Part of a small language model's weights: vocabulary 11576, RMSNorm before each block.
Each number is 128 + 32 x the weight over its row's rms, rounded and kept within 0 to 255. Layers, rows and columns count from 0. Numbers have three digits each. The size before them is the row's rms in percent of the matrix's.

# k: layer 2 attention key, 512x512, rms 0.113, rows 285-320, columns 448-511
# q: layer 2 attention query, 512x512, rms 0.11, rows 286-321, columns 448-511
# v: layer 2 attention value, 512x512, rms 0.094, rows 256-319, columns 448-511
# o: layer 2 attention output (transposed), 512x512, rms 0.36, rows 256-319, columns 448-511
k285 115:175174147135122191103142116194126180109184164170136177160119111148166169141186151135120157137149162152112124207104095185140173169181123158083115102142166135117051120179141161107134095141176140
q286 108:134115105146097139127117173102131127085093131104124124080093187138166095154130156151119080123161181068170100147196189119200090172084114089134092115176103086117131169122127144139134129160141097
k286 112:077194100128099108126204119176143128197169082099138153127112150099150122133148168133131112091143129160195132094114112173060105141147240091112128152080130145136088171137079113107137115133172112
q287 112:150160137178185143166117100098154128153116082163084199112089118136120150157093130120103102123159190142091145149138125184087175126162125086078118123160103130141153107160087142127141174077151110
k287 111:161120112119133214156145184119135122184130187123140166122151154111130079153106140130122200129128041105190074097123057136140126107102125092200197097119068116145122126143127163116170110151086166
q288 091:175151135124124155134086131157147097162138158173094121114163123128149067127100131072120108174114029198075136145112158106125127157168103144128136098118103167152128114127023132129146201127118139
k288 093:069132160108079110134135148147130106150110109136181097166165163123165155148126112162096159083093115123068086115136105064106125133121087111141145144058123131135121126158170118091104082114174097
q289 103:094100114133157099127076124106121067134109148147109119162105152079100132140126152157099098120117181134179133123145132105151141144126139115140133099130147091161151121165116100101193128172122125
k289 108:140088199086078102137147111168108157068148106111064152135106136145144150120119076112150123144141118087148129145113130098153129116094122192108108171094169121140135131100113150145184119128113173
q290 090:142085162073084158144143107120225090190129155150101130069123109127119112149139071170098134122148092179133150168110173149106130124118076101101163097207148135173149117121161082107112133081117173
k290 093:134144117118132109135206172130090125101146111142174106127122112104126113091092107131096102087130126130081106130142124097159086149175164134147127077103184104131170132104160165145159081159124110
q291 101:121093124112183143113118111141139132106157100180116098101173134162125150158134089097182133085116133169142145101067158100112151145172133056152153112146065120129124150094050131105141130138139142
k291 100:143058123088121089153119086164081132082122131163135153158028165167130111110156151193109179130123145100133105168109197105085211121122124126078152141135121114128136151165143165156121097166114072
q292 109:175094117115105111098119131135142107193138117086165184144168122120128148180107142111082136129147100093125071188175087125171157076113139185152128220134176155162118136110176171146126069129123135
k292 104:126147103122110137176096138081168144152145139153084177127068105176111160115130122135122086145106208132152162121141129100123121073096158134132108074138161157076089100110132171093069139103133075
q293 104:123096143127150178128109129131096128188172155161147146090139084143150147130151143121114123120129091180122136173126093151112129108169068173119096163131100104116107130101103165103120154171117107
k293 105:133156176123090137106183081155096171177175095127118078138132115189144108159118123139083168116127113155115170139133083109134148100118148146137154183104106179159094132183121122115158092076128131
q294 098:204121133155139125081122138105161126214152125181111157102186158148169136133111054116092170127132078079163133106132120102092142107090141138128147164119199137115144150108089071141138100117108117
k294 107:174150133169130130214113135099126189086150101125111152123183096134186128103148165118100133152029091124133138119118093148178152079127093178048145133089205178144131134171189077126135116117170143
q295 103:126166168085145062113141083096131093124138136160065161138137107144096173111072155062142134096173091153143178129115145093113072127122100100184128098177122139085126099164164118174155108120106139
k295 113:129097129119084159152110125107181147115167105115131127103165143128121111127084110083136148089115194027129123135112107164087110136135188147038126128105133096204144132133184141137114145163118125
q296 101:130200115172159139111077147113081162085152101164121096143139150102197141111061150157193145139093209114134160094131125058034165140105152120068138126143096135140135161148120189169188073156058072
k296 106:109155198126159154148139172152149124178166144164124123193156104173138112192100154096114185101108103154109187073149094177157108165138117127156140096082118085052127090132172164145149159110135108
q297 117:133137099160088145083126217156117125138124109124119166162149144099088174149181131164139140091147143138146139131150103140126075070170118119133116061159174138096128119158207140080103117044154144
k297 116:127112140140119109124128162134086148085102118100143110083117089124152132108090111107159082150103152068190089133048155174138062172141115098119077121113118086130114173135138114175215106131138174
q298 109:153143142170155118100118133160116093156076138086078163114148122147164121104137110177141147104164131129108135072148192151159148138169142128069113079168141139131133093129110105062172117120131153
k298 107:081146143088118207097162162177129196077091130156133122151150150127174123138069082065159148153112089157142137120158146149086108193154099103130117141121087126116147178134122125149117125141065092
q299 112:133129153102069145146186136132116129168122128181114140082122123149142106184143182152173107124137036107193140183142104141082073050095103152165054135097133129146109156132208128109136128145144157
k299 115:113139131189119061135123125076170134138152099135089145136143123119178123117145091059127191099145129052146143166135144149092114073100133124116106136135113148109134091111091091100142139117159158
q300 113:142162142152171162148119113071100145122145096133085103146149112143134187147060079109144128139106108122145132170098107121123056124163079121110149092151086146130124095074089114102101131093142140
k300 116:165081101160146103146086135079117057116108086120147163166154105079148100130146180133066095174141123110113116123084114137108099156157113121119091174118126163162119089142142125152216101160174149
q301 116:099153162138114075132156119161085212096116168129094100131109105143110167115043159191106182129158156112114077167159149151124116104141136119163107157076130128121095103109151136155078099118083097
k301 118:128112112171133145156071102062171109163144105096129177137132152127175146089177158179119128123144072094125209148145128167116105162111060148132162110140139105066067124151143140121111100143153109
q302 114:089165114124203040077167132122129106084107190106097085143130150132142134144124161112115109115086202145119155122135121121165131115141141153170147121085105156115091096177171166151165114063164117
k302 106:130175039159167091118127157116167154160156025168028138117122148119154118105098151150173138119164148143136107108023115154149086114102061179088123098138162096110116142122134165141117110096139123
q303 108:131136124114161123086107093105172156115122204060112101116132142093204121132131162077156153023097141120129117131136161112141131137118122124180172085144090092164147080127083137116112118145132148
k303 110:117135165121155101152111153142116092120143142108064083091165153102133102146142141147146094172131151115179160122185127150067128145107123163136096172076077195140094139129163136093163176137142123
q304 121:114100169080116074111040167142163088166144145162140153119147147125126193108140059136083131144142086104117161140147147091168153107099119127202164163154129101095120143099158131090126163125135146
k304 121:103181151151197192124172211107117053135068095100148090113096085114151095147115149136121123122137118157090161119179134108132108164164113171133128060206144124144144112108114117153048089185092134
q305 110:108121125127117138101198122131156144099120117089115179131161103143112151106095122093127172087183074164127142162126131156157151160155110138096135159144201154145131128125111055108118089142118113
k305 117:115132124175133150122122153130167148135111131079151097100195154121232118132119091118152089099079129101141140152140104171093152118150137153136120113146136120095099061170133172099099086141159116
q306 116:134124128089098110161136145076122141091144161166173169192102106173155158143128140188141138197132031118196144143118098097096087124122123160136097165168151158121142164110100141169143148130158119
k306 114:205127121167098196102117145083123086117089127084146136102139112087144132129176076128120167150070134132048079114108130054118086139129080116093077070089119080156112141133117150110100171191087113
q307 110:170145167094113108094118122099077144130174131183148090108122105073077100117183121093143094115137110101099129110106144090177073096128167123121083136122073097195132170131155147136119156185159106
k307 113:161135134098130095085133187122133082090135093171136083125084139144137176098080123165151101160131128147093100073076095119107096135177095147106114160150124073127101133118133175137055144075122121
q308 121:101156154115120145125111069117132093084113183167150147172105085160114135097153093138118104151152151169144132079170113164125108130088103115133144146148101144100119139130150110198144208112170133
k308 119:075114121129170128153119087114111083099149035144121117131138074102121148122095142116112119114136122109147162141144143126095204084130103126124102121118156163126112107124094125138103076129141115
q309 115:040144123145086116147145136137132146110137130168112128183154139086098139068169086135131140071169140191147156106144124109070087138094130098111126097139129127149133108089145149123122174098130154
k309 117:117148082138101144154136099131098136102105148125112168151113099130100185138083154174143097187130138110077077117150125119130117137105137102227100049100174181119124140098138126099118129130149091
q310 116:125151140144099119196161168101123104127154113119121133123154131230125172137159108115137132101146103135138129095134112079166115168143149092174105147131115140215160102115152080132123185122134162
k310 115:040113108120090123082211116113106151134107112153153134085131076082110084164188144087177140145124167093120143116131177140097097110132141170156147137183094130166135109142104183161169072105151196
q311 116:099161073143148063167145046071169139110113141061172117083158134144137131137078152170137123143078123140157139144143115101115143114174042092179103174115163089086137167114173125145128130088128155
k311 119:154103129127155128128197083140123073140142153084115132111170168145144141122176146155137143067115126148130146123121190130143123098150081103131096125109126226154107107146083094158114127176116096
q312 124:058097106118109136118127113146106139132162112150091060127175114096070167129109161150119128078092119158125144125148113110125117178119096132125193075088113181160132119151111157071153154102098192
k312 122:149134161061126217132114081148115187108162100122153100170121208115130094073164139060126138160145117140107223145120145195081132113143149081071128085126145098117117190062171128154106080102148121
q313 113:138075103160133116141160130071146147188160111187118108162142135106135125159122123071142119087128145132122084139197118109171119152117122131092088156128143103181149143147121132080135103150139107
k313 116:125107083185158167203160085114168140135102083131166132153111084086108187157151101172107092128127193134111103139095177171161098139148155130105150162087083170137109149127116139141159096147142061
q314 117:146160143116117122110067157108114149125132109065101086085096121117134063124132117113084178172158124116103160163072133189079188179129126149076192088134167149133157217109132140101137074125114153
k314 115:141125155161113146170114165096137108071163122143118112183154117134150097134175111132171162158127144104120137143148085068076142109095122119140039124140121158138197159178113114119035068108162105
q315 115:102122059117140128082071102092127141122126144087161179101100127117166094103112148139127140070127129185110131154111222126120154138120149161114121120127110162078118123134106110097130119152141083
k315 114:083120132164111135192190169092163115202153105121117066137122078175107100088116120064119083144151093125151143185126091093142082140073146105105083168157135116092109125135106159076113162115132119
q316 114:135186069165126135076144118087106142131143142080147145215192141125124124139141096105147089104139088119109155148142162129086127136187067201117186146128136118170119045115155165137095129101175126
k316 112:095159131208154162099178131156110147123146121134136150146097079137107143153112057114096076111109079139104164103104114106147147146095096132128134141149083194141140120106137157095160154122105085
q317 111:134186121123104092194105082148137131109150134181154096189137153190164118168115104180140160070131108135161151145151151156129130130170097143107151144153148110108117132081143151093130108112082140
k317 115:156181071172116109116124128108121107142125117130113155182134110159130096127177144136123102118131107140054140118113123145137087136124136112080060135124172131098154139073108125110073154198126104
q318 121:103120109216134044120157081165161149127084122112131182108145168129132114114117136164132071149126112121131130129161175140130099144150143139121171164101120143152141119110185110088157141133134188
k318 120:116103129111112129093170123151120128109161140136118123161147157096085176123162221103182131150148164137083129146174138151179114131167130124093132114131138158127115097149132127139156108130085157
q319 120:150124143145147183172077171144119118101129161050116116144152107120114147166080120152111084151111120129160160117095113118132150149120211157118111131121144150115138168144121122177191131134171144
k319 117:117115144091120146103177162127149130157168120141153130143161132104188148157088145073096116162117155109151201187099156100120100152114058077114111170149108096160145163124162130116140099139098134
v256 112:150102145110086115163128142156147157127120058131188178145111173161174040150145153125074173137178122136174153163189142170114160104134149065121080199157104148166110141122134135134111145066130161
o256 110:149112116156124114090056126124104096167113144139118213064070207070072136148153140143160113127156155149136168119035099125135187141109110149127118128128164107115105147134103101086135085141112127
v257 109:115168094109125170120153207159111102157145110109138087132113167162103081134119135109158107064116150133205160180142095114120136191143085152091145127157096116125077135120133229139107151181152101
o257 106:123120126121131143165163080115113057172135132112140085099099124130075195064126106116086113148132151130123115132075136079147104091074125152121161122102129175069151163089150083091103138118157104
v258 108:082159191123145171164107116168163067111129123159076150193078149183087151105140091133128129123153134143123170133145144177115158168090145102129166093129129035141144122095182158121156154181125078
o258 105:054121080134113132119144164142103112100132126135119125126159080107198167133092147132161179122124183111089125163061128058155140094107148124093092171132159184076145104169093051102112104123121140
v259 110:201146169182176229125119132102152141103103091178144109090115156108175124126109109088088113133137119131089187164114120156122097109160091092171129119111130105139173179142107189149136114132135125
o259 107:069115117139140089156143144115103111146142093125123147085093144093096174142087197178188117086096064142175141141147108111120139112116165129049099125136117157105103083182069108158115143122125109
v260 114:129145099093136124153092173115115170139101084138118170107086105162152084119074128062141091151108116121181119146094160118085101107046118138102181138085103127120090119095154128129116151157158106
o260 105:120122109150098134078109097103127111147178170090118087167083155120160125151104098132145132082112125104113147125159117090109109113124136091147128139156120172125154149110136125093119129124118119
v261 113:131157151157084123108164130157168148039119172170106163165095057183115157111105125090178116174155121134159098129139140126148103137130102146102118106128148137167177167063140105099116114122160201
o261 107:152074138092195126104140184126123147155186169141123077086160122066068119150151192114096121117055138116087156144204166093165138133115134176138131120089124079116074139175054145179136113097122134
v262 110:131089123056084147126187140081085148112088162164099107150151115094100114141166134144183119149125148133135135195160109084129101114116135149092128077115156157122123117170125153104153109098183169
o262 105:110122120098139156113122100197122099117164105046136187118147120149113125140127106116134129156160131136097044122101183142149123158152162160170113169112142103198204085184147122170097195172123123
v263 114:128169063136125162123141207190093163108152128110103188114080174086123148128207133136106094149119084175120093164161115150145154100140108120054127133137083145179117118131157127141088137190156147
o263 107:129126139126081100118080048128077163161113143074158109167104098120132097117172109143136140131124120162136117099118192153123110131215101109117176102136117097178099135128121104119109165088121074
v264 105:160177160168099139130174156205194135125095110164186115141135102064128165168117103168138126045130104118075131116111151148120129133131141166103120162098082154166159149149121164139112154081138156
o264 100:109131139111087149162164145089112146125142151105118148112150168164130080124132148128168132172115086060136113107136129107143127161110158064162118075084102128099129149140155034143149082175115115
v265 113:120172160086158146118121144142089119227144102086155136108087133137117127154154115125102102115140100123148133146113111181125186118175126124134174131169087102120106085190170129131168090130171124
o265 108:090128095099104167130130127167168110112144090086114097161144160125071099130153107119137117072206146123176134121157159069121094094171106142088127100117165154113134133046094130079094173145205180
v266 109:197160121165135219125117115068118115094115132113120111123138122139130144158169130174151128189137130069094198072104141105136126097101147128119117131135148159094138108140145078152138131171118081
o266 105:126131126091103144091117119157148114123143120096123145114139132109123143110153138141086154122147122205094085104221130185139142110124127150092152148123067079114062152082052117148146125107103130
v267 117:119113114146149106132146122167158110137066162093134105086159153136080080133155162151103043126120113138156141115074089144154153135101131172155143133162141160147145029095113074135159171102158127
o267 108:120112134131135150177135117141153110101141113092106124154107135110140133125160110082111154076169163153143066137101079156099134133121112092181095059110108173100110117123064134126141088119145116
v268 115:134191095128149116211155101159145134117127142154063118091129138172092119049132132151091135145139125121138106087153142133100108127145143097162110181075140074100075131110167124164101126087145141
o268 105:112178125128081118076111139124122141100128131116115109141099104133088153104119132132074144103151137173133146071119104110068122206106108126134150068207083169154148096126084159098152146148112141
v269 116:169142121089146102138123145156124120117104161122190177151110074071143091159140175139135182138096112159167105087118075135175069119114162113173131101117085154123156135149116122135117096105081131
o269 110:120058134146114140117165156115068103063087119136121084123147184198133059051107073092162039152151120157102090138116126084124102156144090162106093137124120131141167188069173166111141085136103124
v270 110:117100103146111101192161136146105165136170179085093133082116152170160152174113142145123079091146151109101153114160101154187109156103161118119150159164112165179105056093110150150126104118053181
o270 103:107118197150083144099109111066137080164167129163082140100162075079107110092118095092127136180158184125097073149142177167166104135095111105120079090121157151091155125114149112149083093102171131
v271 109:157199112155132142112134134092095107081118125142089110109152129086152089163121173142119144167178129096052168092140073151180111144131183118115114118125129099156140168157135152052126109169153099
o271 102:069097125134098147133139140152096136125145079146098071144166099162111178040103030078114143137109138086134167125088128093093185110115140148134136142126139139144114128124116153119145130175114122
v272 108:143058110098151134091113100133156145135119163180140102114109090137091124085119162141148073089169151133089104139167106137105135105050133118133101164100154121127118103122141144138097118136150092
o272 103:146172166080170152209148094142110115112130117108128142075132140111114133204102113132090105113126150150055147122083131136144149160182113181120095104122115127131111067179126107171118172089174112
v273 107:134136122195116123132126190132130160139105146155144116052139165169119147070092161124136106102158126104160148113123093110124170143139161178118063098107182128108163132087065214155138084153140137
o273 103:105148136086120087196160088131113111121143137086103144201115120126146159118148139065094108198089112056105148108128147094139111168125157119118155113162129140143083133163185099108074155155098075
v274 106:104141105087148172159157152191095109124132112118148103128126177141159108080153099099156112184071124103077116028114120116149188139107096159147111135116116102130111100123130140174094090163138146
o274 102:094105089126090096162103123127137098126139142151110154134158127154133134171148178098072160064163139091167101154103155134181136179129110149176154102172123080166111108159086127073109116056159133
v275 107:090083178090170170129105127193201143188078140128158152118073099169132150111177062134139112135080118093106178154150146096153094068129132108181105102156035146104101140123175170068091110140181138
o275 104:123120114147138142147159154116102136157163133115131131118154061163160112149080140073083097041225177101078069127130108122139082084117124118049086139169171112088109163196143114143118150119106111
v276 115:105075115137129132101119094128078152114124087106134184114100145051119149089111168127211143113124088147123173133146102155094154148171166120149164105105062130151073111129105161116157084094110114
o276 108:117117130101114188117165056169222163117126167146185112142141115099118188168092131084091114103133163072132184162085108113162107102095099144103126125108143167142142104108144129133103113161081110
v277 111:153130149165174143157128106166146163086132102112121132131098164127169126109107065166149150097141120117180232083124129132126101123161104148153093145113091116153111134181168103119129157102172115
o277 106:117091149158124069092071166138098153154155140086173145058149167155141150149161132159118108128153156127144083115123151097166089131074139152100092117135125148124081114144118170144162084135130075
v278 108:148178051132108110151128101141120140126097121125085127069144097091154102154192061181117077139091141152110116109110068128124144130126169158144123104161174158172169076198154091073130148144164083
o278 101:071120125149146154082167186148132146178156104086171168105159141137149121111155156093155123129153085106127120145132172117164140192154120087073079182103144094096231150147142145156097144095193124
v279 106:142077118107175128171134147081132149142154151164125147107082096097091120118140137104107118113182124155123120172119132107125165111115113180138167125116122130126157137149108176144111125148097164
o279 104:122158136125090163142065105090115093114124096140166161160124226140092139159152104150186139105104121151154157112126131072128109110143110087129150125115142154125102173106131119108089137139135137
v280 112:110104123242119106117162081122143069089124112068134124107083171178094127163111191159154123128211156093179098159134189143164123086120140128115133105125093145076074080123076143133132111180082140
o280 112:143160138144179164150120137063106172112106125156093138178131168062168119127076090120116145113121112136123092137158117144143113088123121161111196139145121111148109091071133124103091123096173163
v281 108:118151081094170143094155159159076124130099147193128122148153079122151104057133101106152175155157152166153134141178138195121102075110083124169138159087094051145156167184159113110091120095171106
o281 101:095136071138077138135077112159081111164147124156111147112144184136086182142140133064125052110138116103142209080167107113127084156147148096141122200106154081149131084152101092099190100163089165
v282 109:156119067132153163151158099167125082112101103170125188173115149098098162194094151212086112100153124144190141196143123076107088116174092179139192178112166073121097092121175097134135073067171123
o282 104:139187124147132139143149199123128095118082167126154082102145107167146093104120191049119113094088078085063108147104139101174109130136147072129072152124086148174158096157125137136133158172129141
v283 110:141156143075158116071132193217145101139139134108131170124104099112136094142087107130105125137054189133098188073106088111049140065071134122138125104194094089123143142109130186116155133102166143
o283 105:138075098147151128151137151161116138140180102139163151121150105153173108111186120110113108101162113085185161129125171091176119124169192132061154074125117119139090128089156105119088069115133094
v284 110:186164120105123116142132117093065185111186135051086058186121123076101161134104062131093172147108121125109151164122168157109114114097104133182154130121145104148160106107169154088181134082128126
o284 103:095118164156159078117143141086179125134129139124110129130160056146100113144087150081140098140130168116069119142142093084074096070133133135083131141112130169087110085169107180151194095134096126
v285 107:135126137114119107137145175118097105150123067155097088145135206156120157158186091142088121113138124038130118134095123152188200101098088112140080113157112190100158132154140216147153082148172223
o285 106:169111145120134094139089141118096134155140138076139091098131142147109134084132080102132084186097091169141102099136185146147146068141098165129141127101144112174100074125138123138122093083105086
v286 108:126063115127100123159122089156117134127160070104154067164093132166157127102120186114113134099142081074132185102091155140083140037076145123120136099143130149141145090134095121215166139179125155
o286 099:164159129113173126116154080135130102129147175151093201088135080122148097207080093101035107154162108164175044106143075093098126116103110112138139126076063178070120142137115120093112086066088098
v287 110:101145068128182078138087152073125137154131126124172112071131103157158162168121108142082148111105170101078089115106130147114139139059105133115134068198154110124131088149138139166145113117108135
o287 103:123162144072157129148122152084098188151159096178062141156195122144100152138159090128121114142126097161150093105142135139138134129212101166158140094081137170137163096122134103109140142215111130
v288 111:121066163089137168110157114149114138158133144151074089146064101152115132132099083106130110137118144098074144138079107163162141215156142133113088134123081065082024138149121135131136165107100091
o288 102:129164126141125102160155099096154095130125121151143145146112102074170159126101155171192155104111099131121095153105125030096162150126132082082088171172188205101096145031119095113104128164165120
v289 112:128145131084090154069146116156158191161107173112085114130119123162155127109125122138142122135119130144180137113146120147141109133117102153117140108115076152207111136114068135090128068123082143
o289 109:094174088137163054138122137189115102165119165228101151189122112076086114080147181094128093098140106114061100101083138110095179141114156096189141092120178055146129163104125091095112165118099157
v290 109:120106167185152095102153153099123067099154126171134077083207083153099127128129130100119140108128113103157081171117108033101099142116169081065123114101155115162177213077183127105130154123162104
o290 107:109054106076108153145123137118097122197105172152149177097084135134181131130118034132118159179119134150090144113086150151160119173170179192191118124160087121137186161154139162142114088167117149
v291 109:175134153124175192177162141056124220099121200168100172161155151111083145107139119127073135121177126115153138118139074158150105118100087099126185100104166085161196098168186112142180127108157094
o291 109:097172111142087100149143119142154117147164125138133167141086144197130130136114159127174138132136059128181164157114085112150214137194166137124112106102090140133088127123164196134128144150122084
v292 114:157119171120160147149113181095078175113148107114189113116181166098091113131103140137116124120134103108095138161102141138113091124146064077180113098127087106138108135174094037060121138168117073
o292 107:185124161191136150105110084174133177107119125122101148124092108181126137175102132188145139140105153144138150139156126098135152173114076109062155151220212105153109192124174067189138110169140145
v293 106:123157186180191162148120150133140135112154068130064141162150091047110165124167077079141087088145131141091125099149147141050081118156106123107094153168151146145162099126113125106096139115102158
o293 101:143119099090146141165127150079098133086150107138144159064173140181216111081129159117158141142132124141176154123096107075153192142103129153185110187175084112012101116140207187158110083144148104
v294 108:172117101168086175104093123148080113141117139060140114183153132133116094156119100121127035144112122081131138142160121095180164119128130097125116090091080170180162163085170118084111175166203146
o294 104:143086116162165158097135068168151179123094087180097109127148134123114160125116104144058085070119089197093104114094096128130054143170094074120155085131138180132135124091098095155124128135113123
v295 112:081163156160172148170154118159157132122110111133176141137121114105183110127116171110065104137115121118111077195117184131096179107083148059154103195174108113135149143136161121134078141125081110
o295 103:179096086144145181107100076117128146123151186044115224172181139078099129133065206168156180083163169147137130125119120193144110145158147162119121113117185149114133180125132150090130082118112105
v296 112:064116121164090139147142148102127089114155124157144124058113158126146152194104141100106139132168180202100134131213092137119066164147153061171102162067139133068134168142130104125190071104146080
o296 108:129144087095137163124176114101056140187132090144090155190127118117121127118043153153196080147109154081147111134103134070153126186142152110090130115124077145201122125131088188143166126127131091
v297 105:169120114136104201082127143102132141110160160144183160170169143122132139126146173054122129131140133123096101082100114118141148164152099086139136127142154130168134167122132126131108151204153106
o297 101:062117073131110136177124160134144128126128158096051049099134119156114095183078135126089145129053151154158077123135111152068114139111153108135214113181150129121170122138136063138141142107107147
v298 107:150151180136165158078145164124204219140163096136101141166121162153152180140117113075150119114098120152153117109132104200078135113136195186125164109180141100089115188176107134178119174072113064
o298 102:125136144141074154144106074131117080143162130144134093097146123132121140098141112164128129102178111157116073123115172137092088083079091151111115104098177142111133106197150204115113066151118150
v299 115:135107096128099092116131110157067096128117133153181111101152157157054159121156127096108145148153124135181085141098176126085132198162135137114127110146149173043101107182097179104102104106160140
o299 112:140156150120141127195106112111135169131111126081115136103121113091210109163122103152124145124108165201149160123157094101133120138092134134161089182091161132155109083069132105165143135141111112
v300 106:188118095102112102166066117123082107107108126148049117097103134146168088154101146142139063128095105120116095122098111117143137095138230090127129101118093096075116164169068153071132140128063154
o300 102:174130100180112109123168081115109131153176122106113138147102103145183130113109129086082179156096179083149106128145168074111149142148142136093129142104143173100131109070171107139118119158219128
v301 108:125123129151127119115118092169119158068117125101081118140126119141132058148136108094174105105096124159138121130103169126126109167116172110104150120095052047123136131101122140100151123096115165
o301 101:110077070162123139156099141113079073112162149112066113112141063096135156110124091145074112141134091135093115138119117191159084122171047104094096101067196120178083157125114125196082135101107121
v302 106:160107100166122089100168179145071113119150101055155190196161073135155083149104139081096113158164102140118099049177111108152095151138123077137204147108154114099171090133115135172197177133147183
o302 104:174137090154146112059097144109121129073122211153106076105110114098082163131102070136121167147161150150080171159081141143063151147136154096115131143149073157123117122133101150129125166139080100
v303 117:132188150168163083121161118122176124132072118182115133066183103137107109145128130130138146114147138154154129103131090148121116175152136196157096149123111095115148107049126184171137105104109175
o303 114:140076130075113196146128159157123112127121126164118106154143152067137141083198141115114133187159103161088117152129142162129193087112110159126149103118109112145133138088103110118140123156124131
v304 109:178115141147117119152148174168109113134108103132145120095129127155113153113139113156134145119134206141120141130075140089152148062105109107079168160096117155068129043102141134122134137153107127
o304 103:095114122127106138126124110132128153131101110141103096125098156077143122116113142141109131162129101061182113127101090133108080102101157119129117155107136120127099154119175124176114188089119152
v305 109:082130126151204114103137144093169143131083125100121126091129109170132091080069112121056211205126080078109101089112109120119106150123116136095113131113114150148061100101100171176124114171158061
o305 104:145131139156084140105144125046090135183139141113176136151139151105105145181111123156134110119110182127114120178134112123111141161136162106152122108140125081109127063107158076105190113117160146
v306 117:147145139172144214136141110190189198121149125129107218080130102192065121160101120152141123137067130098109136122109134160143164123156120000135184141118142177185148164123099108182130140097112177
o306 109:111190118130100105067120117080118104109137162195130139106093133042107085122122100131106151145107103242133120134181118116148100164144132188107084083185138146076117124133144174119143093114157067
v307 113:158152175119156113134141186135082123131181103133177105164130112141131141118162185140096062150198171068106121155129173140165138110116089126142115139155107126097097138126142187116140114140128076
o307 109:136116140222171078121125100121067166104115100180105133103151184146138139085138084136110120134130134127188178117162129142103156138163107120066124156150115144184135147105162102181135176116119155
v308 109:149165121183093086073094076147134107138139127115121127031170136139120076083131101221158076036068117164148119105141111139173177055190152137179123129117172122174148088166165157165062049103115072
o308 104:121131143160144139170149168099071133148142138124168072168146101105107152125133142155179196179097153129096091178146123147098087135134136151104172130122144124107095166115136152131130132098186148
v309 111:136099135088121140101120146109183104125141111142149091156095162091117141124120194163166077146156164138120130203142142100102172141087110075156142103189112099114120121077168136104075159087109100
o309 104:112148130111152063108159084197127144105147173085137157145086155128151094100114111176152137161183127149186118103078137106153110143132128143085157125059073118155079157099106073145087099146117153
v310 111:212126151140157130149111123152155087127103116151190102119126137160176144131137164126128124106069097134143085149133213146114163170112162130192169043078098162174194119108120111108143132116122158
o310 106:130131153124120127097175178133142133124160136197117145082121149171041144139104071161120131153195105104168075104179136115077098126153135172141152113109177110175119136168125140147085119067098104
v311 107:158090128116158172110159145101083143139132115111169081084136145123168039115113133129143158104093129160090138132214104107102134164078126104166102100134119098102111110125145139102104074109101121
o311 104:145171164084150095151128062149160059123111179063090124196125125125130129116159125108126139118141070047116126123099084137143133098102125118059132166151130162147132058100099085149158115143100127
v312 109:088137148153114174113122097147139113096205121140111175144155116134076159121129207136095108179113105122070162101113130131146119119135157141091065164090148147136147171086121114151123092113171106
o312 105:152102117110109097138074143113130064118172139142150160118120139107161122175130068191116118126108087147146137138170099141175111103134147050077100058083055129129158147172134166126196078144120134
v313 112:131144180130151120077117041153083149149150160107139100165150210125128101125134142132078193106133182085170111144120158129088126113155153078169112117137093111188172155125167106148132142174180085
o313 104:126122144179125115152143182140054104032087146109110124148086140113125101191136109104128129135094125111079125131121117154149134149164125148090124162137089177078103101125120106156123111081087147
v314 112:194136166101151125164083077115132141091172144090091132080141134148139082125116084091188149158115145105136121132110094140124163109099135101166139146097113086106107103151152122108113171117121146
o314 105:124134095129116103140141177154101110150125128164173164169163098105078161137144138097120175118125108153118165092136140099092076090187096084151099119134144127117218122110126151084092152078159065
v315 112:117080114169149191081114159131162091128214131106137149069113104174177154148107170113078169097166124062098146159080144118099100156154125097099136160139101138127146098110145117087134125126067132
o315 102:146164053117110118187189163131139080198052136136122074092102138095069137134140104091128121159154093171187145151142112134098152094118131128124099096140182117077115142086160138123141141151169094
v316 116:113121114112113084139156149162050154148102128146131191101104116215169121095128119106164072170152092105126120147128064083192121141077159127170094159171106107150125128131080156140134132143123186
o316 110:158096141124171100172133142176166084118130117107168159141147200151112118155107131174096158096126124127105141136144162158108134146175178077116146091119111151126127119109169150129117128044128147
v317 112:125139161104113119146134106062110131136125132102117111128149085107169155114119098123150111088138118153117148125096155160090114133095065142127145106087073092070179133174113138124084133105141116
o317 105:062078114134089128110136126114131129094141142106126149137090115168098106105129149122069138161138097092095116188135107098153152146136135124190129105134108144119105101102119134170150147097112166
v318 111:102084094148151163107124165130159173084137124135107100105124159145132200155060128157113143150147066121132115126088147103163133154133094104182109101133115121166116105161112145110130162112098144
o318 107:168146150111073097128118143136146136108132124095143145114153078140162105133156110130135120174119120147102176087144143150160145157000183134124194176143155120091094187147096119158116166106126083
v319 108:160127140142161091121129090062124107095165143119058028159139119110176119135147084105123178138161146116097090164186205131111143110118134113147161115120115151165087089112184130064099101117139205
o319 104:165186164085118154119129134112122133152067121056102166145122196119203156120132117149136138095130125110127171137089161165127125180122116087126108213126133108129169100110058131154145075133105096
q320 081:099128198088140088136134129146144179076074168143141083135131141131158082153120128144100121118125097145124080145177152113137159162131120120139173158095182178106111156113149151113142207122132116
k320 081:175122105106137068104106130155048132152145161142116132150128167096120189075127098168082069098114215107129115156127082151130122167120105071142136137155057135164082172207118116079104148120098145
q321 079:086119153149053188194114224124114126166163119130136116120125100139076137098111133120146104100065114155119067129126138140159131097202127153005128134140130098091104182153096209102138094129093128